Each number is 50 + 10 x the weight over its row's rms, rounded and kept within 0 to 99. Layers, rows and columns count from 0. The size before them is the row's rms in percent of the matrix's.

# layer 8 MLP down (transposed), 640x160, rms 0.141, rows 51-94, columns 0-79
099:36 53 40 71 33 36 56 41 53 37 52 46 57 48 51 63 45 62 45 60 55 71 62 63 60 48 52 56 49 48 68 60 61 61 32 47 49 37 42 63 39 50 36 69 41 33 30 40 55 48 62 34 65 52 39 51 51 32 72 41 38 37 48 46 54 59 47 39 50 55 42 30 51 50 66 50 30 48 48 35
095:47 43 56 48 62 74 57 61 45 52 30 34 63 48 21 38 45 70 43 35 43 53 41 46 37 56 43 59 38 52 59 64 51 58 38 49 47 59 47 37 60 42 38 53 42 47 55 57 35 32 35 40 57 51 47 72 40 56 54 54 66 42 42 53 48 52 55 74 40 49 28 61 41 48 28 36 67 45 49 56
101:42 45 59 41 49 55 51 47 62 53 42 50 42 47 48 46 47 48 49 77 41 37 59 32 40 48 47 62 46 54 59 39 65 45 68 30 54 65 57 52 61 34 38 61 50 45 46 45 42 50 33 56 72 39 43 62 62 56 53 47 50 53 57 58 77 43 61 37 42 60 57 53 45 63 44 60 44 55 51 57
108:63 51 32 54 58 56 38 55 40 52 45 36 48 59 42 54 73 47 47 14 29 49 51 72 35 64 48 61 66 42 53 44 52 33 47 57 57 55 33 61 43 69 39 52 30 43 51 58 57 41 70 48 49 40 51 55 76 45 54 40 46 49 41 48 62 52 65 53 58 52 51 50 41 48 75 51 57 44 45 56
080:48 42 73 49 43 49 62 68 45 31 42 42 48 57 28 48 54 50 35 50 40 54 51 52 43 44 65 52 45 52 44 40 49 44 46 43 48 49 24 51 42 75 56 42 64 24 51 48 56 44 47 38 47 45 63 39 42 57 58 53 38 42 47 56 72 59 65 53 45 39 51 31 57 47 64 47 58 25 45 26
101:41 57 50 43 46 46 55 18 53 48 50 63 45 51 41 49 61 72 49 50 42 39 47 45 47 57 48 64 52 35 65 60 51 46 61 49 37 32 51 58 40 54 67 68 49 43 54 66 38 43 36 62 73 51 41 65 61 54 52 45 40 45 38 58 48 60 57 35 58 41 51 47 49 46 55 41 42 59 51 59
104:42 42 59 44 35 64 41 39 48 37 43 44 49 41 46 46 49 55 41 35 51 49 47 41 44 45 42 46 57 50 59 49 57 79 41 40 52 32 45 57 50 70 45 51 43 42 53 38 61 45 57 45 55 56 62 58 56 37 54 55 64 41 59 53 54 49 45 48 57 27 62 42 42 50 41 46 54 43 55 42
099:41 52 45 41 53 39 50 49 36 59 55 66 43 61 41 49 55 49 55 58 50 52 59 52 49 62 56 38 67 60 44 52 53 66 41 59 35 49 58 54 23 64 33 32 52 51 67 63 41 40 64 47 45 57 39 49 39 67 46 42 32 54 33 53 52 41 62 54 41 56 39 35 44 49 66 48 54 43 60 61
100:56 47 64 57 50 63 53 63 56 42 58 55 51 52 55 35 60 46 53 44 57 37 58 38 38 53 49 46 23 49 52 58 52 60 33 38 42 59 47 57 83 49 56 59 57 71 59 45 52 45 50 64 61 46 31 41 55 57 60 35 21 43 58 52 42 55 27 42 37 56 49 63 57 55 51 42 39 37 52 59
097:55 39 62 33 61 53 51 50 56 41 39 46 71 55 57 53 55 63 59 55 58 57 46 33 63 49 62 39 58 55 54 49 47 40 49 47 35 51 65 48 53 40 40 52 67 45 63 50 43 48 70 49 50 54 15 57 56 34 62 35 57 62 37 36 42 57 50 50 66 42 56 48 43 43 49 51 50 53 32 63
098:62 35 42 45 44 47 44 50 66 51 60 48 57 55 61 50 56 64 67 40 28 51 51 71 42 53 56 52 47 63 32 44 67 44 52 40 49 55 45 50 51 60 40 68 39 42 54 49 52 46 48 55 57 52 43 43 41 52 39 46 59 51 69 60 43 33 66 41 60 47 57 36 76 54 57 48 61 63 60 39
100:60 62 50 48 44 57 36 49 33 44 49 50 64 57 46 61 61 61 61 45 62 60 34 48 28 47 38 55 29 53 44 52 41 48 47 46 51 44 51 53 42 60 34 51 68 47 57 55 78 63 53 48 62 40 52 75 41 49 48 60 48 55 55 66 39 42 66 61 48 34 41 57 57 54 28 38 74 53 50 67
098:59 35 45 55 64 62 46 44 40 54 52 48 61 36 42 46 40 39 50 54 55 47 55 45 41 48 31 57 62 46 40 42 47 41 60 48 47 38 67 48 48 60 59 82 55 42 44 60 41 51 62 74 45 52 60 51 32 47 47 56 46 37 38 58 36 47 58 55 54 52 43 50 62 55 55 64 62 48 65 58
095:49 45 64 44 41 55 73 47 51 42 42 47 50 43 64 27 57 38 74 50 55 61 58 48 68 48 58 63 48 51 57 47 46 38 42 57 55 44 46 62 35 63 38 36 50 52 51 71 64 34 58 46 40 42 48 35 57 47 28 35 50 62 55 43 43 56 40 35 48 51 42 45 64 58 59 54 53 62 53 50
097:23 44 48 55 40 54 56 60 48 57 42 50 67 58 64 42 38 48 38 35 46 53 44 57 58 44 55 52 55 66 27 47 56 37 40 58 40 52 49 63 56 40 45 58 64 61 41 56 64 50 51 59 71 40 49 40 31 51 53 44 46 55 57 38 56 34 49 40 59 45 49 59 48 51 72 55 52 53 58 48
106:48 45 39 64 44 60 53 38 59 45 42 55 59 54 41 51 25 54 68 35 60 51 36 50 48 46 44 34 38 65 45 33 59 58 45 47 43 57 63 45 63 57 61 57 25 58 60 61 63 46 50 50 77 41 54 37 47 63 61 48 43 51 46 49 48 42 40 38 37 67 52 62 57 45 45 63 50 70 48 66
097:55 62 42 39 52 55 46 33 52 43 49 57 46 49 43 48 36 56 44 47 59 45 39 56 58 65 53 52 43 33 62 56 70 58 73 49 36 47 55 32 51 44 34 37 25 52 57 55 58 63 45 56 60 49 53 56 61 55 49 50 56 52 43 26 51 61 62 44 43 45 36 66 60 42 46 54 72 50 58 62
104:55 52 52 42 32 48 42 41 55 50 46 61 45 34 62 59 53 53 43 45 55 47 46 58 48 33 52 51 59 52 47 64 54 81 63 56 54 38 50 53 51 50 41 58 46 72 48 51 62 43 60 26 35 39 70 59 44 55 56 61 53 46 53 54 51 59 49 58 57 36 83 42 34 66 45 46 48 42 38 48
103:52 45 65 53 51 63 56 48 43 45 55 42 42 34 55 33 41 46 44 28 48 59 72 61 38 64 45 47 67 55 53 57 60 79 52 46 42 52 63 52 54 52 51 36 53 57 58 63 46 44 61 45 46 39 68 49 58 51 43 55 52 46 72 64 54 52 54 47 49 47 46 57 56 55 40 54 31 36 67 45
103:52 54 56 56 39 56 46 54 59 46 67 66 41 56 40 41 61 45 63 56 55 72 78 51 58 44 48 45 67 47 36 46 54 49 46 37 60 54 42 56 38 33 64 50 42 52 43 55 68 50 50 54 46 35 48 46 56 35 60 58 44 45 50 73 53 63 55 50 56 32 31 37 45 49 30 32 58 44 35 55
098:67 62 63 41 44 31 58 59 41 59 58 45 55 58 63 40 54 62 61 43 27 70 67 55 60 31 45 45 47 60 54 46 40 22 52 52 54 49 57 55 58 61 51 63 61 36 49 52 57 44 56 43 48 50 52 40 46 57 52 53 48 34 78 41 44 54 43 55 55 66 57 29 61 64 49 51 48 39 56 50
101:45 50 29 64 36 56 44 55 45 56 45 40 55 41 44 62 48 47 48 32 53 56 41 45 52 60 44 45 68 56 40 60 56 59 56 55 63 57 45 50 54 71 64 40 50 46 56 62 55 49 58 50 65 39 40 38 46 46 40 60 48 29 59 48 35 50 70 62 49 52 49 54 49 64 54 63 63 55 37 46
109:63 32 51 48 54 69 24 54 56 54 53 54 44 34 57 43 37 61 38 51 30 49 63 44 59 53 48 44 59 19 43 49 44 42 69 49 46 44 49 66 64 63 48 69 35 54 52 51 43 49 47 57 68 53 52 56 47 45 55 52 59 48 67 50 74 52 51 17 49 48 36 44 40 37 54 54 60 45 48 33
100:50 67 40 42 42 54 35 56 52 60 67 49 43 36 66 35 41 41 41 45 55 46 49 50 58 40 39 36 62 54 56 61 44 49 48 60 51 48 68 69 44 40 56 60 48 68 61 47 50 59 45 46 57 49 46 51 54 68 61 33 67 62 56 51 51 63 47 55 54 53 49 51 40 56 49 63 26 49 77 49
095:56 63 51 46 61 47 60 41 53 61 38 46 67 57 43 55 48 66 20 42 60 48 67 36 45 53 41 76 62 54 57 53 49 52 43 28 50 53 45 33 52 41 63 25 48 58 48 44 54 42 40 55 45 47 56 68 47 49 73 45 40 54 52 51 51 58 46 54 54 61 61 56 59 36 58 44 59 54 58 61
091:51 45 60 46 43 36 51 44 50 47 43 42 52 62 43 59 57 61 48 50 48 27 46 46 66 46 62 36 40 51 30 59 45 64 44 47 40 55 56 44 37 77 56 32 46 48 61 48 56 37 48 60 50 49 50 50 43 50 56 50 53 58 64 41 51 42 55 63 68 45 41 56 41 49 57 41 49 51 38 56
106:48 68 47 42 56 44 47 52 28 58 60 45 32 64 44 50 44 72 53 44 48 43 81 46 74 62 64 45 32 55 54 41 43 49 64 55 51 41 39 50 69 55 34 44 63 40 49 65 57 49 57 60 32 55 50 38 34 54 51 37 46 24 35 59 53 55 60 50 49 43 31 62 56 44 74 47 49 44 51 49
103:41 69 39 54 37 41 64 52 55 54 30 52 49 40 61 49 58 36 57 61 54 67 38 34 52 57 47 69 54 60 54 45 48 42 60 63 43 56 47 54 54 63 56 43 60 61 53 37 48 38 58 55 33 63 47 56 23 48 46 50 61 27 55 54 36 60 48 55 53 63 55 51 48 46 47 55 50 54 57 40
109:55 56 48 45 59 57 51 55 62 59 45 55 52 47 43 31 49 55 55 53 41 52 86 49 48 35 42 56 31 56 53 47 37 58 46 43 49 54 69 71 54 44 35 48 69 68 42 79 51 50 51 54 52 56 45 59 48 54 62 44 43 57 56 61 64 41 51 39 40 74 50 40 52 45 28 43 46 47 52 41
099:51 52 46 54 50 52 60 48 58 25 35 39 36 50 49 60 59 62 56 50 65 48 42 61 47 47 26 57 68 52 22 56 38 53 54 45 64 26 50 49 41 62 49 53 41 43 59 35 54 48 51 58 56 31 53 46 42 55 48 49 49 45 44 43 46 49 61 67 58 49 40 37 49 44 64 53 52 46 63 50
108:56 52 60 53 43 62 56 72 51 48 52 42 42 52 45 53 39 46 42 38 23 39 54 53 23 40 58 50 56 49 46 37 39 65 45 45 67 67 43 49 45 63 52 60 44 62 58 65 53 40 31 56 61 53 67 36 71 59 36 59 39 38 58 54 38 50 56 54 26 61 54 40 42 42 48 48 52 67 36 66
099:46 56 53 50 72 51 46 45 61 64 57 52 36 54 37 52 58 47 43 53 40 63 46 60 73 42 56 43 53 51 32 61 49 64 42 29 61 47 56 49 52 69 37 46 44 38 56 34 53 68 57 75 45 51 47 37 34 60 49 42 66 39 40 50 66 27 42 67 33 55 56 49 55 45 51 47 52 37 48 39
092:42 55 39 48 40 47 57 57 54 48 55 64 66 51 62 62 47 44 43 36 41 47 42 62 55 61 45 36 58 57 52 55 61 56 56 60 66 30 48 56 61 34 55 58 59 73 44 53 64 52 49 46 67 45 41 67 54 56 42 40 65 51 65 43 55 58 38 41 39 45 52 58 39 57 52 52 54 44 59 61
103:19 43 36 32 57 39 45 46 65 63 47 45 50 61 47 59 63 66 55 29 47 52 46 58 49 55 53 65 53 40 39 58 70 51 57 48 59 48 57 56 35 45 44 49 69 49 62 55 33 64 51 52 33 53 43 37 57 54 50 47 34 45 76 40 43 49 52 43 57 49 53 54 44 41 48 52 56 48 41 59
105:70 43 64 42 27 49 43 46 55 42 56 65 59 52 48 40 72 55 42 42 45 52 23 57 57 35 43 70 40 46 39 47 30 46 33 41 38 34 37 31 49 65 60 59 56 50 29 31 45 55 54 41 38 36 59 49 64 51 58 38 59 42 67 60 56 42 40 27 57 56 52 49 45 58 53 49 58 54 52 57
102:62 48 52 48 47 42 47 56 54 42 51 54 39 49 59 42 70 52 62 49 41 36 45 47 44 58 38 33 46 33 44 54 76 52 39 48 48 31 43 54 48 46 23 50 57 51 55 30 49 59 37 53 64 44 58 57 32 69 48 49 63 36 44 41 60 54 53 46 58 29 43 34 47 60 65 45 29 43 56 61
099:62 49 53 39 38 43 37 50 31 49 31 39 41 44 34 42 39 37 53 62 59 34 55 58 46 53 65 43 37 49 52 37 53 39 62 39 58 72 39 54 51 40 47 57 59 58 41 58 42 64 45 44 51 45 44 47 45 53 56 48 44 56 45 58 39 64 64 47 46 42 58 40 53 53 32 66 42 55 43 40
102:55 37 68 35 34 56 54 41 54 52 44 55 34 58 47 54 49 60 53 59 35 67 51 50 53 68 41 49 69 68 44 56 57 54 51 62 57 61 28 38 42 65 57 48 58 26 28 52 45 52 52 58 48 34 62 63 28 73 50 45 64 62 49 44 29 38 48 59 33 52 54 64 55 48 46 27 50 37 46 44
098:33 56 52 70 56 45 44 62 46 34 53 63 46 59 33 59 52 67 50 50 52 44 63 43 46 47 24 51 53 43 72 51 56 53 50 53 49 39 61 38 54 38 60 56 35 45 29 59 52 53 44 37 50 37 67 53 53 59 62 56 60 51 59 54 37 49 45 55 50 46 44 46 52 49 58 41 46 50 46 50
105:60 48 61 58 47 51 55 51 62 63 49 33 58 43 59 50 47 52 43 63 51 45 33 63 50 41 55 38 45 58 43 31 46 56 51 48 62 45 32 55 46 53 52 56 38 49 44 41 38 38 40 71 34 49 50 43 72 55 37 35 41 27 65 41 41 55 42 52 52 60 40 34 43 51 48 55 69 40 65 55
100:49 55 56 54 49 51 28 53 48 27 41 48 59 27 50 56 44 44 58 44 50 34 65 55 61 36 55 34 62 42 51 51 45 60 35 70 62 61 53 63 46 47 48 36 72 50 69 63 66 44 52 43 61 47 44 43 37 39 37 58 68 67 58 57 51 45 46 60 39 51 60 46 34 52 55 59 34 67 65 37
098:46 63 40 46 54 58 54 56 25 73 47 43 50 48 62 42 43 22 57 42 45 48 55 70 49 47 35 31 51 38 60 62 56 38 46 74 44 53 55 48 46 49 45 53 46 57 37 35 53 50 56 44 57 47 40 63 51 50 28 48 59 54 62 49 27 56 64 55 60 52 53 66 44 47 62 44 56 41 58 50
095:43 57 48 69 59 48 55 60 51 39 48 56 57 67 40 35 43 44 44 58 67 56 56 45 57 40 59 61 46 58 48 64 51 40 42 34 61 43 62 54 54 53 42 42 44 66 50 46 55 47 45 66 47 32 58 67 53 47 60 67 57 55 25 25 51 57 54 52 41 41 62 49 44 60 52 56 47 42 51 51
100:50 45 37 52 39 52 78 46 51 39 54 32 40 48 60 28 46 47 55 51 59 59 72 54 42 60 45 48 34 49 50 43 58 47 69 45 36 60 28 40 59 43 52 60 52 45 45 55 54 43 48 48 45 55 39 34 59 64 56 41 51 47 63 43 60 59 58 39 50 50 47 33 39 46 69 34 49 52 67 55
# layer 8 MLP up, 640x160, rms 0.117, rows 52-95, columns 0-79
086:41 53 51 60 38 37 49 33 40 54 59 66 59 63 47 67 40 40 54 47 39 58 60 50 58 56 52 46 60 42 71 59 61 49 44 30 40 51 64 49 67 44 59 33 47 46 53 39 28 67 54 54 40 47 41 59 51 42 43 49 50 56 51 46 52 59 34 47 53 60 62 36 61 53 48 54 32 33 61 40
095:56 53 50 34 45 51 66 50 56 42 56 49 49 56 61 38 65 44 62 43 74 49 63 55 37 40 51 48 31 62 39 51 35 70 30 49 50 49 46 51 55 53 63 45 44 53 56 49 59 51 51 42 37 50 45 52 38 37 52 36 59 50 37 63 35 60 43 46 52 46 59 57 46 55 50 67 58 35 68 49
107:50 26 66 37 46 51 53 57 66 21 52 70 61 55 52 64 55 45 57 63 48 54 63 44 32 48 53 56 54 47 34 56 60 58 32 50 43 52 37 51 35 50 60 45 67 67 56 39 40 40 48 56 47 47 49 59 48 43 54 29 40 64 34 59 28 33 46 58 47 56 49 42 47 45 29 55 51 48 68 59
075:42 69 41 49 46 54 45 35 55 55 43 53 51 37 33 67 40 51 54 62 53 66 59 57 59 46 43 38 52 51 59 51 52 70 53 34 52 71 56 35 36 42 54 66 57 40 49 69 50 65 46 61 69 57 37 60 46 39 31 48 40 52 54 44 34 43 45 61 55 53 47 40 37 37 42 57 53 61 51 62
102:51 50 48 55 46 51 53 35 61 40 64 31 61 46 45 55 50 46 62 67 45 51 54 41 51 56 55 59 50 59 35 49 61 48 59 44 27 49 51 40 54 55 38 67 55 60 39 53 57 51 48 54 52 42 55 62 44 43 51 42 67 49 75 33 53 48 51 50 46 46 40 58 60 63 29 52 39 64 50 61
108:47 58 50 54 43 60 44 45 45 60 51 52 52 42 56 58 62 51 40 56 27 49 53 46 49 44 45 45 47 57 44 53 60 57 58 46 39 51 39 51 38 50 40 53 34 53 48 57 30 76 47 34 75 51 59 57 58 47 44 53 48 43 81 60 65 49 54 49 44 39 52 38 53 44 53 54 53 40 40 49
100:63 49 51 64 54 68 49 61 80 51 35 59 53 58 57 62 46 45 51 47 37 47 43 58 51 57 61 33 40 50 54 40 55 35 44 39 65 44 34 40 59 64 58 79 40 37 39 53 55 51 31 59 32 30 55 46 49 52 36 52 54 42 37 66 49 54 44 49 46 62 57 54 54 57 37 47 36 50 53 53
107:54 52 28 48 41 60 57 53 47 36 58 39 58 62 60 50 39 41 40 54 74 43 42 44 55 55 46 54 48 68 57 54 56 61 46 46 51 48 71 44 44 57 33 82 41 42 49 46 37 38 41 79 20 46 55 55 38 38 54 45 44 59 62 21 43 58 58 50 52 54 55 52 61 35 48 54 59 37 50 55
081:52 58 59 66 52 42 33 52 36 52 41 65 49 51 31 58 36 39 42 53 47 48 61 47 39 51 34 55 59 52 60 47 59 55 48 44 53 64 63 38 40 55 53 68 51 64 68 59 54 52 45 53 63 48 53 53 68 52 57 34 39 61 59 57 62 52 56 60 62 38 55 62 42 47 53 61 39 47 50 36
099:52 48 55 51 62 52 37 65 45 50 64 60 67 52 56 42 52 46 48 58 64 40 63 44 49 34 39 62 33 35 62 49 53 38 36 37 66 62 49 60 44 54 36 40 68 74 49 42 59 57 58 40 46 56 66 32 41 45 41 61 53 38 42 48 49 28 56 51 38 43 49 51 48 44 58 37 45 47 64 44
099:37 60 51 60 63 53 24 30 49 41 52 59 55 68 30 33 37 36 38 44 47 32 45 53 35 56 59 38 45 49 60 61 45 50 51 60 58 51 40 55 32 44 52 48 48 49 45 58 62 44 56 38 52 53 46 43 45 37 26 40 62 63 55 40 59 58 24 50 31 49 51 52 48 57 37 41 44 57 56 34
098:45 46 43 48 51 61 43 51 47 42 59 35 60 61 58 60 54 48 39 50 47 39 42 67 54 45 54 53 43 59 38 57 56 49 45 59 44 41 55 55 47 46 28 73 37 51 44 36 53 43 65 48 59 69 45 52 34 40 38 58 45 46 36 58 72 37 33 59 47 54 45 53 37 50 51 66 43 49 50 54
098:50 45 60 40 41 41 37 61 39 56 45 39 50 66 33 64 68 59 41 51 40 65 28 27 54 62 53 71 69 54 42 45 48 49 32 50 50 60 48 52 54 42 57 63 65 46 36 54 40 66 47 71 41 41 54 41 53 62 35 54 52 48 38 47 46 58 40 70 55 57 44 61 54 50 59 41 54 59 61 71
090:45 49 33 51 44 42 52 46 46 46 57 63 38 57 59 45 43 54 38 54 64 54 62 43 24 48 58 46 35 45 55 51 46 55 42 42 58 51 60 36 54 50 64 48 48 57 58 64 57 52 61 15 68 43 58 47 51 57 43 48 41 48 55 44 39 59 54 66 59 44 64 55 54 38 55 40 41 51 49 45
104:57 50 44 42 61 36 50 40 42 52 46 31 53 70 59 56 63 50 42 56 46 59 53 43 59 52 60 54 58 34 59 34 40 28 69 45 58 63 45 45 64 58 45 44 44 45 43 42 46 45 67 59 57 33 48 66 53 58 53 62 71 49 46 55 66 36 63 48 59 34 65 54 50 65 63 56 48 54 37 38
095:47 64 42 40 48 35 27 49 37 53 73 63 42 55 35 72 43 48 65 55 52 45 39 49 54 47 32 67 66 52 37 37 39 62 74 45 59 59 50 46 26 52 60 45 63 52 56 62 56 43 61 36 40 54 46 39 53 45 56 38 52 53 38 60 61 59 28 32 49 54 47 45 43 36 53 44 54 39 44 48
103:29 47 46 67 52 62 58 48 40 57 48 53 62 50 48 41 51 49 62 52 62 49 61 43 47 43 60 59 45 30 43 57 49 43 59 46 60 40 53 63 55 48 40 62 63 34 55 39 60 59 35 54 45 54 39 35 54 47 43 55 50 53 55 50 46 63 65 17 37 48 65 55 65 47 35 36 60 61 60 48
107:58 58 44 44 58 48 32 52 53 55 43 41 30 48 50 66 80 57 55 48 49 39 44 54 53 45 56 61 63 45 56 44 50 54 50 49 56 43 45 52 61 54 39 47 40 59 33 45 64 50 50 33 41 46 61 33 44 59 44 31 53 68 53 35 29 60 31 45 48 64 57 41 45 54 54 51 50 58 49 55
107:48 50 56 48 50 49 42 59 54 53 58 53 51 47 67 36 45 50 46 56 36 58 41 48 38 54 49 38 55 43 52 59 57 57 45 40 49 42 51 51 69 60 53 62 50 46 51 44 32 49 37 57 57 56 62 60 55 40 54 40 49 45 41 45 53 59 46 63 51 70 64 67 45 61 61 49 43 32 43 42
099:41 48 53 54 57 40 65 44 68 32 64 29 38 45 46 58 49 71 47 80 43 52 47 29 62 54 34 39 51 35 45 43 63 63 47 46 63 41 33 55 40 63 55 51 55 50 54 39 61 52 52 61 51 55 59 60 52 40 55 54 52 65 39 36 61 72 42 39 55 44 49 49 51 45 61 47 51 56 66 49
100:63 75 64 63 46 58 41 37 49 57 53 36 54 57 53 43 61 65 41 39 47 47 40 24 37 53 48 55 52 50 63 35 43 32 44 34 51 43 42 46 54 53 49 51 36 61 35 56 42 54 52 46 46 74 58 57 47 58 65 62 71 42 60 57 56 52 55 54 46 50 37 56 53 48 60 58 57 60 48 49
109:60 59 66 53 50 67 39 58 52 48 44 49 63 41 56 36 19 56 59 32 53 44 39 56 42 53 45 58 47 41 42 53 34 49 48 46 40 34 44 54 53 45 52 65 62 42 39 51 53 61 50 33 45 49 36 48 48 48 54 49 36 40 44 53 69 52 36 54 71 44 66 44 65 48 64 44 68 68 48 53
127:49 40 48 50 49 48 48 61 51 46 49 47 44 45 49 42 49 45 41 71 68 46 56 39 48 53 37 39 59 41 51 62 42 58 51 59 45 61 63 65 48 44 45 59 37 46 56 46 58 68 39 39 50 33 59 39 39 47 61 34 66 64 52 63 65 52 44 53 53 59 50 35 39 45 49 63 43 55 73 75
096:48 36 25 41 44 52 42 52 57 43 30 60 53 43 49 43 47 45 76 59 54 48 32 60 53 58 46 52 61 45 51 27 58 34 62 56 48 69 52 64 41 65 39 72 58 59 54 45 59 63 65 41 59 52 51 43 53 63 36 57 60 62 51 70 57 52 53 73 29 57 47 39 47 39 65 48 42 57 41 54
096:52 58 64 47 39 46 43 45 58 62 54 57 65 37 55 48 55 51 47 56 45 54 29 58 64 49 51 55 47 74 48 47 57 42 57 52 39 56 38 55 61 46 36 49 40 38 57 61 45 50 52 69 41 51 53 44 52 66 58 56 37 33 30 45 58 74 41 48 51 43 51 45 50 66 47 38 56 49 65 46
100:50 57 53 50 52 54 41 37 59 49 30 58 45 41 47 57 68 35 65 38 56 47 37 58 30 51 36 36 54 32 42 48 62 65 58 38 58 50 37 41 59 39 44 57 34 47 58 32 60 53 77 33 56 68 46 63 29 57 54 60 51 29 39 40 50 52 51 51 57 59 41 49 42 37 51 49 56 48 40 48
106:73 47 65 41 50 60 43 51 36 35 47 32 44 54 46 47 50 35 62 41 37 51 53 56 66 55 43 35 49 51 50 47 45 57 42 65 48 40 65 35 57 48 52 76 34 54 53 56 49 40 40 68 31 64 50 66 33 48 54 60 54 55 40 42 30 56 61 57 45 55 51 59 54 48 52 53 55 30 49 53
104:49 52 66 47 66 42 30 44 31 62 47 44 48 53 64 69 35 60 50 62 52 56 33 39 54 46 46 69 62 38 55 49 61 54 47 62 43 40 50 51 37 39 42 26 60 39 50 45 42 46 48 56 67 50 66 42 40 49 58 66 52 42 41 49 48 49 36 57 57 42 55 56 52 69 52 41 39 53 48 58
098:51 42 53 41 48 39 46 41 50 61 25 56 39 52 58 58 37 61 61 56 43 52 54 42 46 57 39 44 54 40 55 46 49 55 52 52 52 53 30 42 42 42 47 65 66 47 61 61 55 53 62 38 53 58 50 50 39 47 50 44 45 55 53 54 38 50 44 55 30 49 59 64 56 62 22 59 51 44 54 63
110:47 41 66 53 53 58 41 62 34 53 53 44 38 41 34 47 53 44 41 35 32 50 57 42 67 61 39 55 43 50 51 42 42 51 41 41 63 59 43 55 57 56 43 50 38 59 32 60 33 49 61 42 51 62 53 47 56 38 47 44 44 48 47 63 64 64 50 66 59 58 35 58 68 49 35 48 58 44 46 66
096:41 51 35 51 45 68 47 37 41 46 31 53 48 55 60 55 55 39 64 68 49 48 51 51 38 62 53 53 43 44 46 41 51 31 51 47 40 57 44 45 41 45 64 46 63 50 44 63 50 46 42 24 62 54 57 66 61 43 40 34 49 50 55 52 45 66 60 52 36 46 41 45 51 57 44 67 51 40 48 47
095:59 55 36 60 60 57 53 63 40 38 65 51 49 67 61 54 49 46 51 55 55 55 50 46 71 51 41 39 49 34 49 63 35 48 42 49 45 65 38 54 58 59 58 61 39 46 47 55 56 31 55 49 53 53 36 45 47 48 56 37 59 47 45 57 57 39 52 59 27 42 60 41 44 58 49 60 30 51 60 64
102:43 39 54 47 54 61 73 76 44 69 47 47 50 47 59 62 66 44 51 61 44 45 52 59 54 50 54 55 36 65 58 56 43 45 41 44 26 46 54 44 50 58 64 39 56 33 40 46 51 53 61 52 30 34 50 50 47 48 55 66 68 57 34 53 44 50 57 48 41 38 41 61 49 54 34 32 47 36 55 44
101:31 46 47 63 60 59 58 61 40 44 38 56 46 39 65 59 39 42 45 58 32 68 48 55 38 45 57 42 52 34 58 55 54 31 46 29 42 51 42 55 47 52 51 52 36 44 44 42 54 56 49 57 45 52 56 55 39 31 51 61 48 54 36 51 48 53 30 50 36 31 58 34 47 69 43 28 56 53 58 46
094:35 41 58 47 47 49 66 61 37 54 50 58 64 57 49 52 45 43 66 55 66 60 36 52 52 67 62 50 29 64 59 44 26 55 55 57 46 60 30 49 44 16 57 53 36 47 51 51 60 56 34 31 50 43 50 58 40 61 44 45 46 45 48 50 52 42 41 53 38 58 54 49 43 43 46 42 67 47 47 47
092:80 52 64 54 41 40 54 67 47 45 37 57 61 55 56 67 60 61 49 53 54 62 50 28 64 59 45 36 46 55 58 65 59 51 52 45 53 63 42 57 51 52 35 46 63 39 51 41 54 39 51 33 37 43 36 56 38 49 61 46 41 43 60 45 46 57 51 32 44 38 42 45 44 51 64 43 64 36 35 40
101:35 64 65 48 53 67 45 27 68 33 48 49 53 39 37 56 40 52 56 50 65 31 43 40 55 42 69 43 42 57 45 34 49 41 46 43 62 53 38 48 31 48 50 44 55 46 79 45 54 52 57 48 51 30 55 52 63 35 41 65 52 38 54 52 65 39 63 49 56 41 59 44 65 59 52 45 40 64 51 36
091:75 69 57 44 57 66 39 43 61 42 49 47 54 51 48 45 56 45 36 56 53 47 33 47 56 54 70 65 37 63 42 45 55 63 40 47 58 44 59 58 49 58 50 52 56 51 61 61 42 56 42 51 58 54 51 59 56 44 37 54 58 51 53 66 59 50 50 45 44 62 57 60 61 68 43 63 65 61 48 46
108:69 48 65 53 41 41 38 58 39 63 58 39 51 39 46 57 39 47 59 40 53 47 60 44 46 55 43 42 60 40 35 51 47 43 44 39 71 48 57 47 35 47 51 39 35 60 48 52 54 47 53 66 32 48 42 65 54 36 42 48 46 55 41 48 65 51 64 50 48 47 53 57 28 28 45 61 53 60 47 77
101:50 54 50 42 65 32 53 41 43 45 56 62 33 77 38 58 65 60 71 56 53 63 55 58 49 66 47 54 34 46 42 49 37 42 50 30 47 42 46 50 58 60 52 41 33 40 53 40 60 41 62 42 36 43 40 45 51 69 58 36 50 50 45 32 63 38 60 50 45 49 39 67 50 32 53 50 49 73 44 55
100:56 69 44 51 48 46 29 63 55 52 28 50 41 55 49 64 43 49 66 59 34 44 74 63 62 38 52 53 46 44 44 41 49 35 61 58 62 45 65 54 50 50 54 54 46 46 69 34 62 61 39 59 59 71 58 44 30 57 65 40 55 56 49 54 47 60 46 51 55 49 49 47 41 63 40 63 41 53 48 60
098:50 46 67 52 61 56 42 55 34 51 43 56 51 45 48 40 59 59 60 41 59 47 44 55 45 36 57 54 48 58 44 63 65 59 44 48 58 59 51 74 52 36 52 67 63 36 53 34 44 54 55 46 46 44 54 62 49 24 36 53 52 45 61 38 53 54 38 58 44 68 70 51 37 42 33 41 48 60 48 53
107:59 61 51 53 44 65 51 53 62 68 47 51 57 53 37 66 57 59 48 50 39 53 34 46 61 57 60 36 46 56 44 26 45 48 62 43 51 54 50 59 55 47 50 44 30 51 60 53 49 57 49 66 51 49 40 66 57 62 55 50 50 39 39 39 51 29 55 32 37 56 40 31 46 58 50 66 44 62 51 68
089:66 51 43 49 32 59 65 54 43 35 49 54 47 57 35 56 49 61 56 31 61 52 52 40 66 40 56 54 70 76 53 57 49 46 46 42 44 45 57 50 55 59 60 46 44 48 48 65 34 60 58 51 51 33 43 42 37 50 64 54 38 59 55 52 68 49 58 54 56 50 57 55 45 25 45 52 40 45 63 69